{"n_layer": 8, "d_model": 256, "n_head": 8, "n_kv_head": 4, "head_dim": 32, "d_mlp": 704, "vocab_size": 1024, "activation": "swiglu", "norm": "rmsnorm", "norm_place": "pre", "norm_eps": 1e-06, "positions": "rope", "rope_base": 10000.0, "rope_fraction": 1.0, "qk_norm": true, "attn_scale": 0.177, "bias": "all", "tie_embeddings": false, "parallel_block": false, "init": "normal", "init_std_qkv": 0.0421, "init_std_o": 0.0105, "init_std_up": 0.0421, "init_std_down": 0.00635, "optimizer": "soap_variant", "lr": 0.00434, "beta1": 0.95, "beta2": 0.99, "weight_decay": 0.082, "lr_head": 0.00666, "warmup_steps": 109, "schedule": "wsd", "decay_fraction": 0.874, "decay_shape": "pow", "final_lr_fraction": 0.0, "batch_tokens": 32768, "seq_len": 1024, "doc_mask": true, "z_loss": 1e-05, "train_tokens": 224200000, "steps": 6843, "dataset": "wikipedia_en"}
Each number is 128 + 24 x the weight over its row's rms, rounded and kept within 0 to 255. Layers, rows and columns count from 0. Numbers have three digits each. The size before them is the row's rms in percent of the matrix's.

# up: layer 2 MLP up, 704x256, rms 0.138, rows 379-396, columns 0-255
# down: layer 2 MLP down (transposed), 704x256, rms 0.124, rows 379-396, columns 0-255
# gate: layer 2 MLP gate, 704x256, rms 0.137, rows 380-397, columns 0-255
up379 100:111136156070119097121206126117139125119110140143153096081120086145139106132167142126146128116124138102098155166137152110131101157081088131158123130102074119137123067147134121146135129110115140170090135141133098153132133122117116139134146129124141119091109154123107127120130098138090136098098122143110108135128138141124112119136169156117102075154106095141145133137130149138163134109125137127174114132158130158109121136127119120083141123128161149133108105109109160157119142130109125174157100142123105144141132099100115185112078121159119134116147152130138125130160129141135166153114195107161082122094111164144150142177107120129198120122094106126158090116131116157091186129138109109169111097127156124131143118120127124161126192080125140118139161106118124105112148100124174
down379 100:100137136096132147116123115094089115145140135165120092133102138094111146132087160130132136123128097166124143153125132135150111102152127087143111123152146107135128133097140135127129104162157128126133176150103119161149129161136130192168109135154106126078107144082179132104148100136085105134156120151102136069127133113158103062119100140077101164098185122108150104122109170110136100097132120150132138122121125149121108114147118128136106139165162140094131114154101117132136169136107165119136145147100123132137128127108130151094098152173118097121128149133144079133127101103095166143117167166124158090111130144131162178161114117126118107149107126140106123113135081163157138147112095106090126072080151128113096136163130178110121121120145148133151160154110104138124176141142121
gate380 090:107132111101142128117106082097103132098113100132119111119085169173160149074159176131148135120136141117155129076166118081115172116100126170110130114109120138136156156152116127178142124111133105127158115148130080149127145136110134127110134064126155179143139124158097143179156147111139145104134170096135151108148117167153122142123155132156102132103147155112136131110109131127131130138116148115117112131120106122117129087155184125077152153131098146112101059102150117103117138136123109162187102129138112118138098154128166109119135146088152126159092139097091108142122137152084092150129125184152124124133125116136127081152118107140136124164128168158111123151074147150112105129123133121135171129132127131133140103146105095131113113106117122080081094127126143146104087141112104
up380 095:124128148151108167137130141126146121147151143175119144136142084133135108145120147115159125161111118161123122134161100159160054153164141118139094106123112157159107108144126123092127154142090128123158154105126181088127129114148131117115120177161108051123108122132107140127097115109139154127107116171094127133095114072135090163178128118122121120147119069067120135138159139112153146126150128190114143114080116120140138121130111119125123168133118146110098118120132122133136107140109156131108117150100111143144184070109138181158137145158120103136148133115143150132140140137106140169141095082105156124145116156109145162136125137129096150173096150111154101149112114117125165123158115145128142143166096131136137143144126136118183179145125133119188115154088128108150141152124145
down380 096:105154162086126129132139147152151090092097155114165125123123133112136192148107146168115135143136121119119107113090160109114131081166129104146123110120152141130078138137133110142139129153154131124115123146105083150142134116144132110132119132172142116127112131082135141120119118119125161148139121166162148139146159106143153095125117067089118130134161125152120111142190130127122155115168165090158132150161100135091083076124110149113113105105132117164114144124110119101178125097149132130129131149137134133108112159097087139145117139127118151082145198115104124121102107116095138132073125100130121136129107120132074154131144086166129139149108095051151119143133142134145154123133148151145130148134136096154165147128107148112152158158130136131174122109126190118125126172121063
gate381 105:135153178132125173080093117154066093155126138090145108112121120137135130152149146102118128127110149101123149113140151148122108116152123160147124141125157118097137113101152113153152134146147143155112132143100109125143076120096101104129117129109152099080146123119092130158117108147114172124161119152089126090100151173112125117130115118151120138075175147116140083110127145095108112119121116135099058094139132162140121156163159100132088123122171164117127142131102111119124141090143140139098138104078125136115176108121120127148070123151120140140131159144090178121133138097145110149142099083153127120091152124093157128145149138108121113116145122091123140107113159161135077197099110145125138135148145117121127144116072132100117162104137144178126099108114120105140156162125162
up381 090:121137150171142126104113137121120111146146112155153154105105081088137108140111140121179111170102156158079099133127099136125178127126105123147165080181111126155129120156140104166120130125163132116097117119119149103163117081129109150162157129120143121123131131135106088155145160136115115136104102104139103154101134127131080136162127121175091118127137127090143152143123138160133115104111174151112144170133114129131132106157156082155150136109077140065160158092115093125142096103176114119174123111189145117130128140120148135095115127145136143111143135139130133111139130134138133119095118114135116065159155124139144132095111119139140141082073140106096141144123126149144127134120124135127141100167120127144094165079117135161140168151102139100155132138152095131075101110078169
down381 096:149120130097134134114143123116139123184136151143087159136113113116115117146140119172132139140168118145115136159121128097112184144138121101150060129122102130094105085142153129121160132094155139135103081110122125156124171117146186116129129117148133129152120153126107118139129171134131126098117157104126154103122096154129156114098073139177159149138144091100063096142131123065148141119159164158122087102146094122134105146125150133178140120143146115119177181093079096139146177101120112093109161118124123077126109121140149142141165130115150121110103108096140140145107125069111111120138121118085127138162120147133126131109141104150167115115146118133126129125122098179153129095076144139123145179139117113143117164122127078109126120148131149135127148127136149158159111128162108
gate382 085:141152136089107184139113108151119143094121089116094139171124135151127110104117124097116131131112106148146114153138151158141146145139101118134131140132104144117077146128143128142123128122144153140165132123151133148172143141068165178145106167088141112115132121138143125082114137134124052123116099146158110120134171175123143116134119144106105143126138150111124146148084127116099136104147148121082117123135125113137170091139122107105127158128139100088132130106162113118142144153115117169096122130106084106126155148128100181113151101130127106147134166091155114144143131159063122163116121078114147103099133165122141146116155125185105124103118146139146094148157124129120082159102117118169186144137161119160156131135112152149143150136127109164127168165102140159085159179158120
up382 087:119108125169132101120158192079139142164136166133124153105136141110120139149159164142123142111142141097095129066113139119123109107140144130127121125104141104137132143126122150156107138110102081109119116094097133109124164104171132072121155137122066108146132129105108119137169149142116174170158136138148134129124140108181107150118133131148162136147124122145116127107112179144136112131123102148148113113155118141104117146104166139155151091129126156138114129130073151103094092073155149111144130108108138134103095126130145076122106121127085148161134079132137091125105149107170124131105110141135121124166104066120121152124118131107126105109155125111113128150117146143084176129161124173096122094126118093101104144092149148121134086111117174127138107111126167112156141047133147
down382 090:141128116137108131138084158143137136157124144116159117163114140086131125106123123141107151126156143122102135108124126094171157117156133130110126155133057104157135113133190125148147140128121071119112120139132172139179117105126122102135157092082114105135136155138087112143164092143116140110110185119149129138126139103176106142143148103129142118128117085086068102075110135141133114115097104129157149105113106103131122155098137126158122122100126166156155081152115147123119120109110124139167123142129156133150117097132125134138161125170137165102122117132174188137125126140153101132127148116176169128140122121131091112108163117110156098111100148182132091135094178150140114088174115128135139160125176118082122122167140144141099122137140078141147112139143164120118073131137119
gate383 098:160153134171154089096154157137150096092127123163092142131097139158113099113126146100170138096140103057128114137128096123146127137128099121106118037121139141121159132145153141146121121141111147126086111101119152135155118119119139124213122102130091113123117124103142139130137119105122093142099114093138159121162133152099106143161115098190125155135135120141141142147113129132113142141125135147160125062152095141166137154099095103133114159168095128089101112088138137096159104099113103110126119097082116065117099116104110147143139107145111131146164102148117121082084132131154131148162145114161105130096138109111131096107112117141108122168102172115090142128124125097141120144114131120164108125126095122119120152167104128134144101155138142123136115156092106139163100147128136
up383 096:121107115136151125086111136164120163128087133130132122130153125123113137153116130143103102157103118116121130133148117092112082144129104125142119103141099142142126113102105071090140131120114107116165147140155121106150120138181134168134119149133147125136145154094109160127163145159179121157147140133150132073125145127119157069173170172087114158154151164141133127109111157174107162116136129136128096155117133098139080135118162150122126111111141128112121128173139178149144165132109140134076102099144134170119137146135159111111087144106088139150135154151117101135177172123104096115084105151116130175136103130147091137143147172115161144160128102167116067117138111116123129146088129124123157146114141108175150128136179148133112138097126130138078147075134173112124146108137124
down383 093:104132142134151155152147135111127083125153148132115162125123107083119129157111148108148134153118130137147122119105145130137102118125141130159108132118132121129146124105154069098114139152138061121158111149137121109145176135135091100113138149113087129093203111095129114113134110157100160164174155151156137103143182142153089133128130122100146139118134089121156130151096136142132137152129189147115122122125145112130115119077097127120167128129126115111126115120091148147127134099139129103195062105118157135165138121127102104120126157106139135102127160118193092106132126124108126121127112107124181098118095118119090086127105104141167116137102148137150101174135161191082122109112119132137109118113169139122118117108175106151121116153070144116153155172094117141141123149119100
gate384 097:077115115095149095139122093110147130087139138115133110153139099091153106084132134117162119090114093128116084126120143134143137105121130149109145149163154081150124110131149121142140155120116134131127120117095107134151124129129102090140111091136131131119135147116116175110145107148113187114099120088145150103142120166147155142136113163109158133118147115129138130109119143093152120066092121086077142113107106168143135076100105181086142123144160138168140119123172138118103139135118107112145165117091168116141148121148076129165149133131089151129149168106105130109154121121145126092122191128165095116116119124105127132186117134136188120130143153151139146143064119129118121084110118109108081123111101139151120131114104128082120132128177141081125148168120127112162160112112136
up384 090:120147149155142123157102192145090110125149090160145066181151146116186165125132107095137132121154093135144117147148126145113163123127128140156120129137110126133179134136175144099172167104087105095140155103119108129144118119112145150114115129134116131125119136128122097141136143120122092190112136103143185132122107114122139119131139146100130151114145107148140140120113115119118120108148128116130125092107141149143074105113091108122164117140149087154187106116121145144130129127152129131144101130133145102084173101121125122154128114150128082143149129131129118162121110141143087139129165174171133131107144085131162146167108090137182171161128140146147134134113131125103097094117102110158122137062200130110138134135140110118126094113166132119104171165142181148105122120108095
down384 099:137139129121120118124137112088106135140160144123110119118082130154113128169101109081155165132122105158134147114167120134103143117135133132132131120119118105123100122103177141170143144127146113168093149119157116094151131140131158096095134109134118092163165140162140108113106104112158146131137066121118125140156124112151133125124124111144147095165138123118115099150119126136101119085135196104126142145148109112133101145140134169120126180144152198140168139131164147165085101109179149136143110132137155096118123101159149117235153139134144174128144160129122123118148138135166163148160151098128178144131135146083139124132130133136109149137157136176103124102130109168147107157134124118124109114111156082134113127133175190100143135113133146134071150144127120134099137127100114
gate385 093:128106130125125175114146152108096121139114122132116130140123149068139119131106129095156113133148153148092080082103105174124164110130086116097119143111159164139140145165154136132081119099096109110142089116137139130111116116117090146103144128106108165116172122120115122106128150132119098154156115155119142115173142125103123175094134144147088152132137143130123153150139129111140145084103095117104138156110137143145140146094086191146118133157140063127130121127139119101122104101124141117115142101122126135149140091174105154091071113142102146127099150153150131163145055156086142112112152144113118119117106101136130132144109112145120107110109122094108117114122148090129132155164163087079095155143152114100171165137133130132109146192093148112114121140130141163083108108138084
up385 097:122099112149143119131124150137138159159119123123137142121149085118075083109113130113159098100170105106112194116164134149119128138105136147107152130117133147139107131158127067111104123125157087084104134130130127096123096138137122144116175123125128101142130105114097118128113126098087155107129142157150108100091128134136110129105147110143140117121118145103132106126102146154097107130125150150139104176121110128120183097150055107116158156140125124097132146177083127107097139150160141144153162173116158129139137116105180077123157111152144145124159132072148090099136137117098097129156116127108103130108159132144106112113109165098148143164160104143154094145088110147111146142142107148123110131165063162104131146156108156122156134110114102121112138182146143103098101178147124
down385 098:107159120134163104139135133166092150122136081131077134119100084170135109146119103142145127168126136151062077104161123178131149126125123144128102091129169122139148116133116109114126120112157125067149110132078122114108101120118152142100134107182136136085164106147138118147150160168180129098141147132112156118101154175069119112101152118124125126139123142104129157096129171126134151126136100135142109092121125176107157140157115167109183119162154109131141122105126127132147112133150097184130135117095109131106081158153176131126176135126145109129126155120148155136093121145118088084109132138176133157104130136096131154142093176125103110127148136094123127131181138124152119114121124122138111108128144169147113146130129130112130090086140148124111128147140110140133183103151117
gate386 094:138133153165089093131128126144126116129125106137127166135146137140119154117114106070082175109134128127135124138131119127113139095133153143160167145173152138126097150119105154128101141080102128142130159111094147151150127111120123137102112148100100120154110087138140127089126098097088106132101132107147129122128094141151147126151104099126118102149116114134095142145112132147137215108082146129117121090164142116138176089145110166127102148136088163141152151201110141142105090144114126113101156145148172138113139112084127145072185150131118139145103063141124098150098201101104119134128170083126111147150125120141132120121128137100132147095155103131089119130127132125067114094109097115145129125092134139155152108102133128143114117128074135115109141094120133129134116142117150
up386 095:099131145161138127153164182132122123136127097135128109092117155192113133183150162129114102098112098124167141140126135137186114103123152175156122116128142123103144163160118131154054087136168126135127111097114111149113085127113141134142144089140148149185101140137140124127159163104124148077137071116146103093092136162159116160126090099130141185097139133116119116104153115158144142175149108099129131141121129127136118143141151126122140098122147112145135127120077118130072148132113093092109150144150144105117125130137139109071086135135118133112136136119118154138142127139116133154155140104126151109130152119147140112157143121126158124096133127120125136121117139169126145156131106136160105127081109168093142194077131118127130145132134107110159108126128151117184108070161106
down386 099:152126067083109166167098114127119129153099125112135090159122099129086100132136097131089136130096153145120081166162127123152084119128140158132153120113159105122110108137125126118051111066094109138145135100138112126089138101110117136136111086123104118099170132097112143128122157137149110162136127114121163099144122146150135121136127101109105133123114131106127096137116104085163154173131127126133134129129125105090072165091089121137148156175136153126112165140159106129126139122088088167130133133148130137131147119140171123100164125114114147137133125109139114154126129177103127118113090134144097171116107130111109162160207149111157108099141119137144132129125112213140108132136162128099119100126119118135082167114145151096134119141128126110150127180093130127129158128149132
gate387 105:121134127141145141102146182193139114145150086143140096137152163073150126132079142134108124150094108128154142146127154126127160143122144111123136166110123117100189164118139114125176130120142098109136106130107109113093157184157105156139107140109134169146133162086150098152112111175160113096157090139126105145155138129150130095094104141156134167138165142128124142119111125143157110135117090119136083118151128158162107144080128114097138132114123127163136113085100103169115165096101164184117122108163128113133135138151102157180122150166146148123110135127101115132149119174166122126092120108165103091078156113100095144137140138166120113104121150136147149142147101125122133115172126105119112110155113135179143101109113100136104130122106111126119166145145100089137124128164138
up387 102:069113161144104146142101085155115120096113122108076111131051099168115115108104133101160179131180116124141113127139114134086093148095090158115113083128132120116111110138126101099144159095150132137163145127122142121138097093130151141150135080116149104115151096133069134165143137137126160165127128149118097111101143152134107142174181122115126093134138131128145139076119139117102116128149155127102136143106150144103170137131108140145150118080146102098115129144148113125114134151125139153140133141139152148123159136113096136082150145175151100130183121154122142108092152109152088159131130109099136102114102131152108135104165106101111151122136120130120152156126125145099121117122075114075114059156154134124098118150111149125137080114128157129133130124135168134163165144108107
down387 105:095160148109116152110119058116101161141119139174139122177133090141145110103106130111139102141140121144134122174130138105148107127165136147115107118142144140121124155128139129124128135142149112109141103123148139127167084148120174125097137140144139148103166174121111137147156135131120158092171081158136118125151133166120093154119113120140145096112101121148171151108127107147118153093136119113125153140166100149149164114078174141156121149149120120155118142081190184132143176142137125156130163129127113130150155085142135117146161134172107149139159121142072105154106135098151158117101139135083127155116177139148126121120150131164125150140149152129156111087126127125160150123163106151166103137129129168142097117095083135126138101150075143118141103145123100169103128138190151
gate388 108:136121125116132127121129128120151091146129110160103135170123116127130112166111156160138121110107158143197107126101141128151130132108104167154124141137118085124178065179143111147132149119174093139184151161133109160113086104163089113166102152124129155125180100129106096133141093125127104123138131125107143104091111094112083099135124171126130192135155120162130155166146172160134109119179122143126077146135144175138125145120146106126142113080089066133113119139160142120110128150153093099115126131078117129113136149119134128127124099094141129126131144149096137171155118113106105084140144118153127145160131083118138133133139091153133156077146146130142121145165112117138114145095108119138120155123124125110100139129155149164125122149145120143116184110102159129087120129101151
up388 106:112127137193139111139091116087120116137101126129147146099167148128107118135116095144116110166170075147155126144157126098119129130141176126128179150101170140172153148140127122145142113144147096125133144128129136150119146143099147134109098092138164140167115139168113138105107130136111104166130210133143134120116085105176156129090150194096136139132156139136132097156115114119128120141147119124112113097128128154106147124144154137150115107079128068116111143139112154133114083103129086129149102133101178111161104125168172160125124118105150106140127122136139132170097130125106086156150075148081128160123128146120139135093163091150140133121132160096124122150106108114126141127138133148104131166112133190107141127108156143124129124072109148141160113153144164165110102130096130
down388 109:086097117074153114139102119096101106102100124146122164073094121113126137084129135169111130128086139113143155144112144105155149218185144118112134140146172128132115172101088133154150136159146145162062108109130120166122128149125132127134143132128143123121141114150159163145175169101114138127130190115120164158142150093155140153123188136132124127137148162161135120137150133145121116134132157149158119117136122145116103135136133126145094149122127120127093142099132142120069130154099143100136140112121147123132089122157145151150124164087137099116117119088101113140117145124110125105103119134133146113159134104124133136104089138109063134146106157121183117141103117123129085127165104122065150106108113132148142148123107136133163122106104130134118094146153159181124129165102106
gate389 098:197152130146119144138111146174143130133144141103124149127121145119146112162091157131131096105135129112117094160134126145081127148135150138116125135169097121099166126101112122124076134108086090109156104099099128109155149130124139120146143140154143076104122113124132138145146127112110112150113121108077091155124155134158096074141101109152118144105083162140122118165118138132100121152115133125159114117144125097114120116168128142150085133155143127107103141170104117118073104112114129129101121092118154098096105161172146079094130115116116119117135148133148164117068139120129086127151124147090114147146102164110141175146119151081149119153068120153138111124154097191150156173101133159072105138104134160133097104099131101115122122120093161156138145122153155108143148109125102
up389 104:117118177157136098108112133166117115155131144108097161134111114075133144117141117091111141102126153133090088124172130098163141158104091089153150138158101111170083132184104102142145127134138158103149121148096157103146125119105107133138140097126097131124134129152142138174093141133126139097164138080140123117112112129125168088148093148135109087171173118163125076165140148166108119110116138108139093117136110130143162122128120103136139128184101094089113140113107096118130135110113113133077081162125110119152129115122116133124099136130131109143142167139132134151162126115140086142091092129144139137098165150138112093150131112145119162138154121134082153121138138058140152099133156099122128125105137154132124154087121089132150136155087125099100194116126118140114111176123114
down389 101:153125140104105140166102117106143099142157159141138114119123127112099112141134136144096152138164166134113182146115130125126133180139134132137137114118124185127110127133119108174134139138156138140155141100182130171134110161101118117120122147091139128122091150121097134159152095173093088133142190147092135122181113133130179139145165143119130130076128166115115108140126169156134098136124117084129151110092134165176091098074185139120111101095115105142113101130111114121133132123092167138162131112154144120101111123149102127134121108141163148158168116101121146159131156102115111130134100115150131096127173140124130132132118099113125108124139113107121187107158116089117148099145133157065077112123113097126153125130100133148118055105140146134137173127114158139127138159108129
gate390 086:103160122135124116088137066137116130143170163139134129137156132093100097150130172113136134132127127104112140098147136121125108116165174123119144130151123086110150140140146168134145120133122098133131138149127147118060113126132128097134122115130125126124169101106129123127110168148153136118127099137091132160160111134137135130174137082122103149117111148144117137115138126124154131132146141128124151134144125145167132114097136092139125122134107133117093183125163102093114144079165115145119151159193093174107140087110123111146118105111105176091145078143134130154144142182159137096140125093106059080079124129167098108165144134101140121065122107131140101165101173103169148178151162093146161137130150110115143139126159173146115105149116139135121137124120120149090128151148113
up390 094:116126106121120171106154095111139087113137121150151104115150141126118082120143179150093125109148136073120121164109111134151079142140147112124128124140144115145152079144121119103170149132104135118060119160136118108082121102145126125135150114121100089140163140090105154154117101124167148084103090107079152102088167119137125111101126166100126123129131134136131140135147105119121117133121145082154147104123093146124116140133166124093114142132093147130149156109126118130152167100145126110105132147105160168118091040128139092173105118096171125132127115133129137134135105120141095085130109108151088099099134122135131104200144173138127128127067100122138084156123126135109128090144138097138148103131145134124119078122133120115099130135089129155102143123127163137127127113169085
down390 097:161104086119119131165123092145101113154075111115129108138121125110090132146103140124121163136111135158133133109147175125159124156154121132100140127132102104157143152138131184154086116114133140155097117129126116143113107123092131150147106142120117135117136115131103078118100141123171131136126084110111143131113135096096098157167144110120146142133120171143110136071139132131121111138120143172157076139145114086144181117149173130131124085115150151098133113147155153105190128169164154153119125126112131152139072145142127119098100134152141069104159173152085149126145123177128130130148154150150122111149129156144143116110083075136092113114125072142153155159113143172154137131142144155113103134140108128117113137135101110093099119105174131126131132090098083112089144130178113
gate391 106:089135134113159147118128123099120104123118132122104142158104136127108153133122128120140132124101145128127082080069116113117175122150119095095128152166169159165152111134094147134187113133133164105127127109131085114134118104172117080136120154136119174156127138119126123126114168123130114122172128160097148113136129178111108110153166121110167142088142157108127142101137116105125100144147118140091147116137118139107129100139143112123180108127148157115160165153142106105151120082112152150167091125109135140115123123094156106130103113140137119139149112130126135163137124098125142147118150109068144156112121156123118083054140156125184146075117139096139174127170118139180119158123108112108101121146161093065145115145124130149098146122105101121125129164168130101110110080139105
up391 104:125163156135120147131150176104113115192120136145130126116158116097109133072152164155114150142124122150106155116138118120151138131151152159104121132118121136148133138132137134145129111107094153152140140096144107128117157146116127141125199126167095175082072151089126123135120140134150148126130132139129120145123180142127122108164135185092110136118165179139132130136115147109132142162088116124147131106078180149142115116124103110089112148087112118140101158133119145137126128170151120129111097070142175143166127128104094124133148133077094147099156144154163081121120111097137126116145142117096107111147132131114127140126140133177170150129141179116100132128148134130157122160121140137099118135105059123155114081114125128147140126140150069112167105097140085137158108096090147
down391 103:114123110121159118099137112141139122133081083118073125128159114107135138108133162124153118146194142105141088142137106175158130143134177139146185136117128159196109150138124148108144165137132163115125135134106111098101102159155146136118165200108051173132108161124155112127133091121114142120135145132161071130098127157112119112095127125148174148115128113057113143137098147140136158108125172126107123122126113121115110098144094145137121082112132106135137134141127129121110122105107128131141117114116089104118153107124104146141106125170128151147129145106145150147102102114120132148118131125156151092129096153109155113127145108128115141115139145106109105138132134136121164131136174147115123095114163104090120042111106120126140146140119134156135087108152162128112157069131084
gate392 103:093125126126102149127128141140115105135114140141130154125187123159113145126154100101139101107111084113105152151079112110154111112118127128138151117089162130146102106137128183134107090097114158116101099162148102142109132141083122204134126105152146178131139150149144098157181130125143166143126150126131135125139113133139136165144136141142145156144134149069139093121104165185159154155122144128110115083108127156114160099127111094135138096118162150100126135151113134185110131131141110095154130177133106123122134128119111161144127110094096148096174181138112088120187135105111121092128125134158141108172133124105155070147159136108117128141109148119128104152131133108133162100116098118091137129122084148093124143121171089112178145144096132148106111139121174124143140128111143
up392 101:132120127106152117116118138121159118084153125117151128103133165135143106123129122126134125138182153156110104147130101093116125095120169120117125118124111132097102132114146157141089138150151128166168146091152147148083089107114111103188153163162142098126103148101165122159131094129104119136105110111131135117158092135132106113103157130121151150113147138107127113124161157157115138141124104159139094116108110122091124160180088138144123130145124113142170141145136172105100146134128115138096156105113155120088109150129167085159169136117071136151107136125110160111139106146125109138129160124103098172094133105169098138150138142105119122132143099150144182082163118121078117201131184160154132069132159098094150108131141140153147152096082125136128113140112110160160104131153137
down392 099:152099098100121133088126158158179119093139153144147100131089136120120110110091136121092083124138184133121116061130100126132106139165152104140104093106107119143140125141144076137080138098099134108121156130129170090079132138104116104132135121109145116155135159132159129118142115092128108105140192140088130122150139080163093123103133121163132121122128095091109116091111120125131069115120104120123074125096157151102123156122082100121160169126142148080142116155134143116101152133115133128108184151149138111169145121119132134136129109124106160146148132126152138122123159152150108154127148105105139120100126117116123119124090095105139159083132113125100148132116113153156173109172147155105130124130132108129118147139186132121109139079118112111130113110105125089160170129192118
gate393 079:127159144133126163142123148112144104122137141130084079110096113134129133083160073109128130113142104163124101153106164169127122146167146140084118117084137094151143153121150110162104130096126118145155124136133116158162149162135127157154064188162125133111112165147139119129159136100116114100144134175145085145113134138154143105142081156179067126121121160113123115157138103099153056128133154152161103167111131101119120116169086157131112158142138195180119126144138133131136117127141139105137127132118141118114127138120135162104116116121124086171148140158132120131122080096144103136133131112085129097090145143099140103161116156127127172115106164125102139130164104115146136170134131110099145105099166113140115108124105149132119106141139134137135109127089088110152088110125129
up393 078:173165149143135124154139129157146096146125144120089102111115112140120127099132121153131158120121148140118124145141120130139163113150162128110142075112095093118111162095121176121093167132148110175124129157116114123129159149180115160143095151129108144078151149131103100125129091126080076097146126144126058106146116110186135133132111128158103150119118129101128177136126111096149050108121115153127141136131148107107092130147101159098105136147099161160090109151160147174131149167127131171131125131109145104106118146079148157116097105120098099178135116110159119147109126121170111129160151118119110118096131148084135123163090120093119146138151151128136129105159127131123111167153088087108139112118157138102133099144116121128144098135155112166137105113096089153137155134147143
down393 099:177158127138122121124160146130102140123124103087164097146132151181096128121147134146116175114124138135106132118093112112106147104108139151130135116141134150142156093137120132098116145121124140118123103138155154148156136170169136096127127122136106143094132100137124066123099124137089087107125154108129090106161122128129147122144110131148059122158144117132119174139142141110085114118145140141127112131146173155128116116138099168121101106132109122142091157132133136126116139167136112098170167107166110239129115119134098109133128121115103114174113163163131111138106121102113134159111129097105098084123144136099134127143117100155118151118129154120096147093127093064148100177126105078123125159119108114101146129125118109074166119105110096183125115101119132076120111143157139
gate394 098:146118122131116140106132110121121147176109151109103122123105107102147125088116095102171109143145131128124147135148084131155132141109129144151116141124093115156124132080104148090114141105107081117159112155081142141139078080116117160149114146081116126102164121082075104162128117155111097122150107127153154177137075126158108134158105149145128106161129116123116133134094089107116119116081068109149152134140102121119134130144155072120105181101130118112170106126140100110124142138145141107178148149145100141117109106137146183126157124143127087125146114143083122119119141143134099174092128168129112104110147171122121096109124109118139115100124093160081134129113083113128109122166140138135144115101138124153143123102151143108081080158144154130167123166160146153147095152140132
up394 095:134128146106164084144135137127147121123122155116132126095139121128146134103128109109157105130181142136118161107115135081164133152108111133100111133125098119171101142097113139075067130123121118093112146158138160140110102105147126149140089132076114108131113141160119110149101128121120084110089141096164141176151147121139131112119118159127127095139113123099122142185140102128100135112138156101107128104162149093155115107148127133123145124165125140117134101084084120120146101153142116103184111147090085139145161141126099168131143150115131136121142120130127134105152115127153153141116146138172141139092135168129115095121095063134134077148113069188138132092144093112151096109145120130184094106141122152137167132139143138101136113136069166141133122126126141160129075082160107
down394 103:145142163155122129108125118138116162151144156132109142137129147151122140100145121117123181127126120091110088122158117163125172148132147125082111145101097127131125137132127149064140153134153149121114130137109127133101142136145119154073114155112139155135157104132084098122134135133089158159102115115146162161141124166065102117112144154120082160110133124116101126128125108059174106144128119119142093144121141131171134134134118102082135131138124140168144145095122088155093123130096191123136107122145111143126158118099143144098136155133166085124116126167132132126134104141133096118111112125152097103183085144145123104140126113105117100086086137166084160081100108157126148160095086128199127140139124100153109170134131186138123125147148166132091148125140135134160158149125127
gate395 095:113101155185120116095112127167103088145138121168113105180130165125143153188200122103131128083124117108113177135114125131122148115120097086142150145111155112116115121137107137148175099100115132149155122162168093140130131145160145136111110096154136109166134149116140110166125108098100133105131089122144137125169119114131134147134132138144117146150139141123139115140098122137103086122144147162144139156144172105065135127109157071116144129113126110147154159129135121147158104120138122115087095154125130107176107170115126125166088129150138130114137122134122145125114106116108153120143110116153123119140118123108103101155136135091169123082061120164092127131116072164122099093105083128115093123153137123160147106109163142149125149123145152150196114127129176125150117092154121
up395 091:152095123157095136122104157123107149148142114156139115186111125146113137143141119132131108127139091147080138129127139138131118155092100076123185104117138138147127132152113114106122148075109097138127126146153094160109112121136143118074123127133117128155126141142175133094142115131109128147130136141129130123134131126129164179099143139123088124122165108129133159141098143145102133139128138154156125183075122155080145115127100124127176148154151104090167137079095113116168129119131159129117151106129105141138128137085102099137143149139106150115107101125136160134169155104101133161114125119117171130124125101083119168134148130081137116102149129095116116111204055143133128107100126112130081138143118156150090116144089086149112127146131150143161154106150152130145169098128051
down395 098:123140128187144113108084116115108128152104128144130097160108118133172097236117171143126172158159112157119120122129133104136092145119087101108157140113133119128108109167109119106141117094094091139133153146151098126137095123111123139131158126134100118097118169096080163109157106148111163096105146110142121115174157151113093125137086167121091115164107110125114152111167161145126089130073139148121118128105104105154159113112147144074130114139098096139102150168136096146141115109098110120118109112131171101097111121128145093131166104171134141164136145133104113109147124168110137146142111109123134187145105127119131145127125128122061159105162127154127134128090115108146122166104181119149111117138126133140147137142129123124098104111150136109131146111140082124141124144143113
gate396 091:104105126142164122110118087120122138134165119121139164091117127124148135093078135119142099147141131153151136122138121127128129170125113121101129142115088109153106142133121109139131122161114136069145107105127125143123157091120131107115155157129103143120167149137095123110151108110147154141130144137118104166109109160078174145167153121091164120143174134107138179118072178095152184088135129122112125130145091174148148102090137126113099116157139142137158135132162166097106121106159143129150143111122133119131179121130114123148095116136159143122099132179136125146138102113155054128186128136080166136085137163131137159116135203133107110136153124161110163095126137135118093113159186138109128135154148138157124136165135131125107127126159148085166145122136130108151126120111098
up396 093:110144078153129113134103126116172085131120139109094129108128137120123151129108113114096098139114138141140110120134144111108127115097129097121122109145147146127074107118122119128149120199132144153135172104134133102143104118087104092118097195152095096136125137069143131150102156159144112118123128156093118102132105146097082142176172122119133163137129115114128131141101126170111141124128104114073107109094134157112113109139120160117165136139125106129122168143140087154143100110123132064153126143112120113107160099066124111132132114109128107104109135105132126174083088152078120125141100108127131127141142097139151086109154104160127172087132158127095116129134105109148177138152120146137146170122141120125105103136072153147132105169155132153131103155168109145168124170123089
down396 095:117095104108166163165147140149093113149150134062130094130119128122111120129147123143116168151122141133105128085122088125078107113128119119151126135146129172079128121121165126123096121144088140095150101140134129085089160091118147170137126129109139140138100144133089117141141096101108143134167140155150148114089148128133121131092156125138118121147099129115152130141066151095138156128174130136104124146123141150143108113165108089113159128125143103084121108130081120144119124070145125126157151135174129088085078119114105078151085136128138152159085110111150123191131158088092130175147123135127118136115113122137130122105105129148135160115096104155112110099113143150140150118140127120123111095117118119091147148155138133152077098124063093140138124108131090160096098137129089
gate397 101:115162144055118088162141118118132142138114106144152113123124125083137151137088158127160110107150102114156146115095156106104127121089098164117132135161161112128166144117094122142135129124094115137155152121168124158106104155132152142102111107108113131153134145111133137161107093112133119156065140130086124120096154155105104116137129133100162154165114146168130144181107098086103142105145119118160122147153089136147140109138111114147159147136104146194101124095152131106144131122125135119109172172091104092115103135146128142100132126116154159125140097178108129122111144124089108123125164127105130126094139145104176145169131121135145117102154175105125150117111166153115140193098122119142133149129123108146153125122089167173167065135149099129115160129128122153079132105146140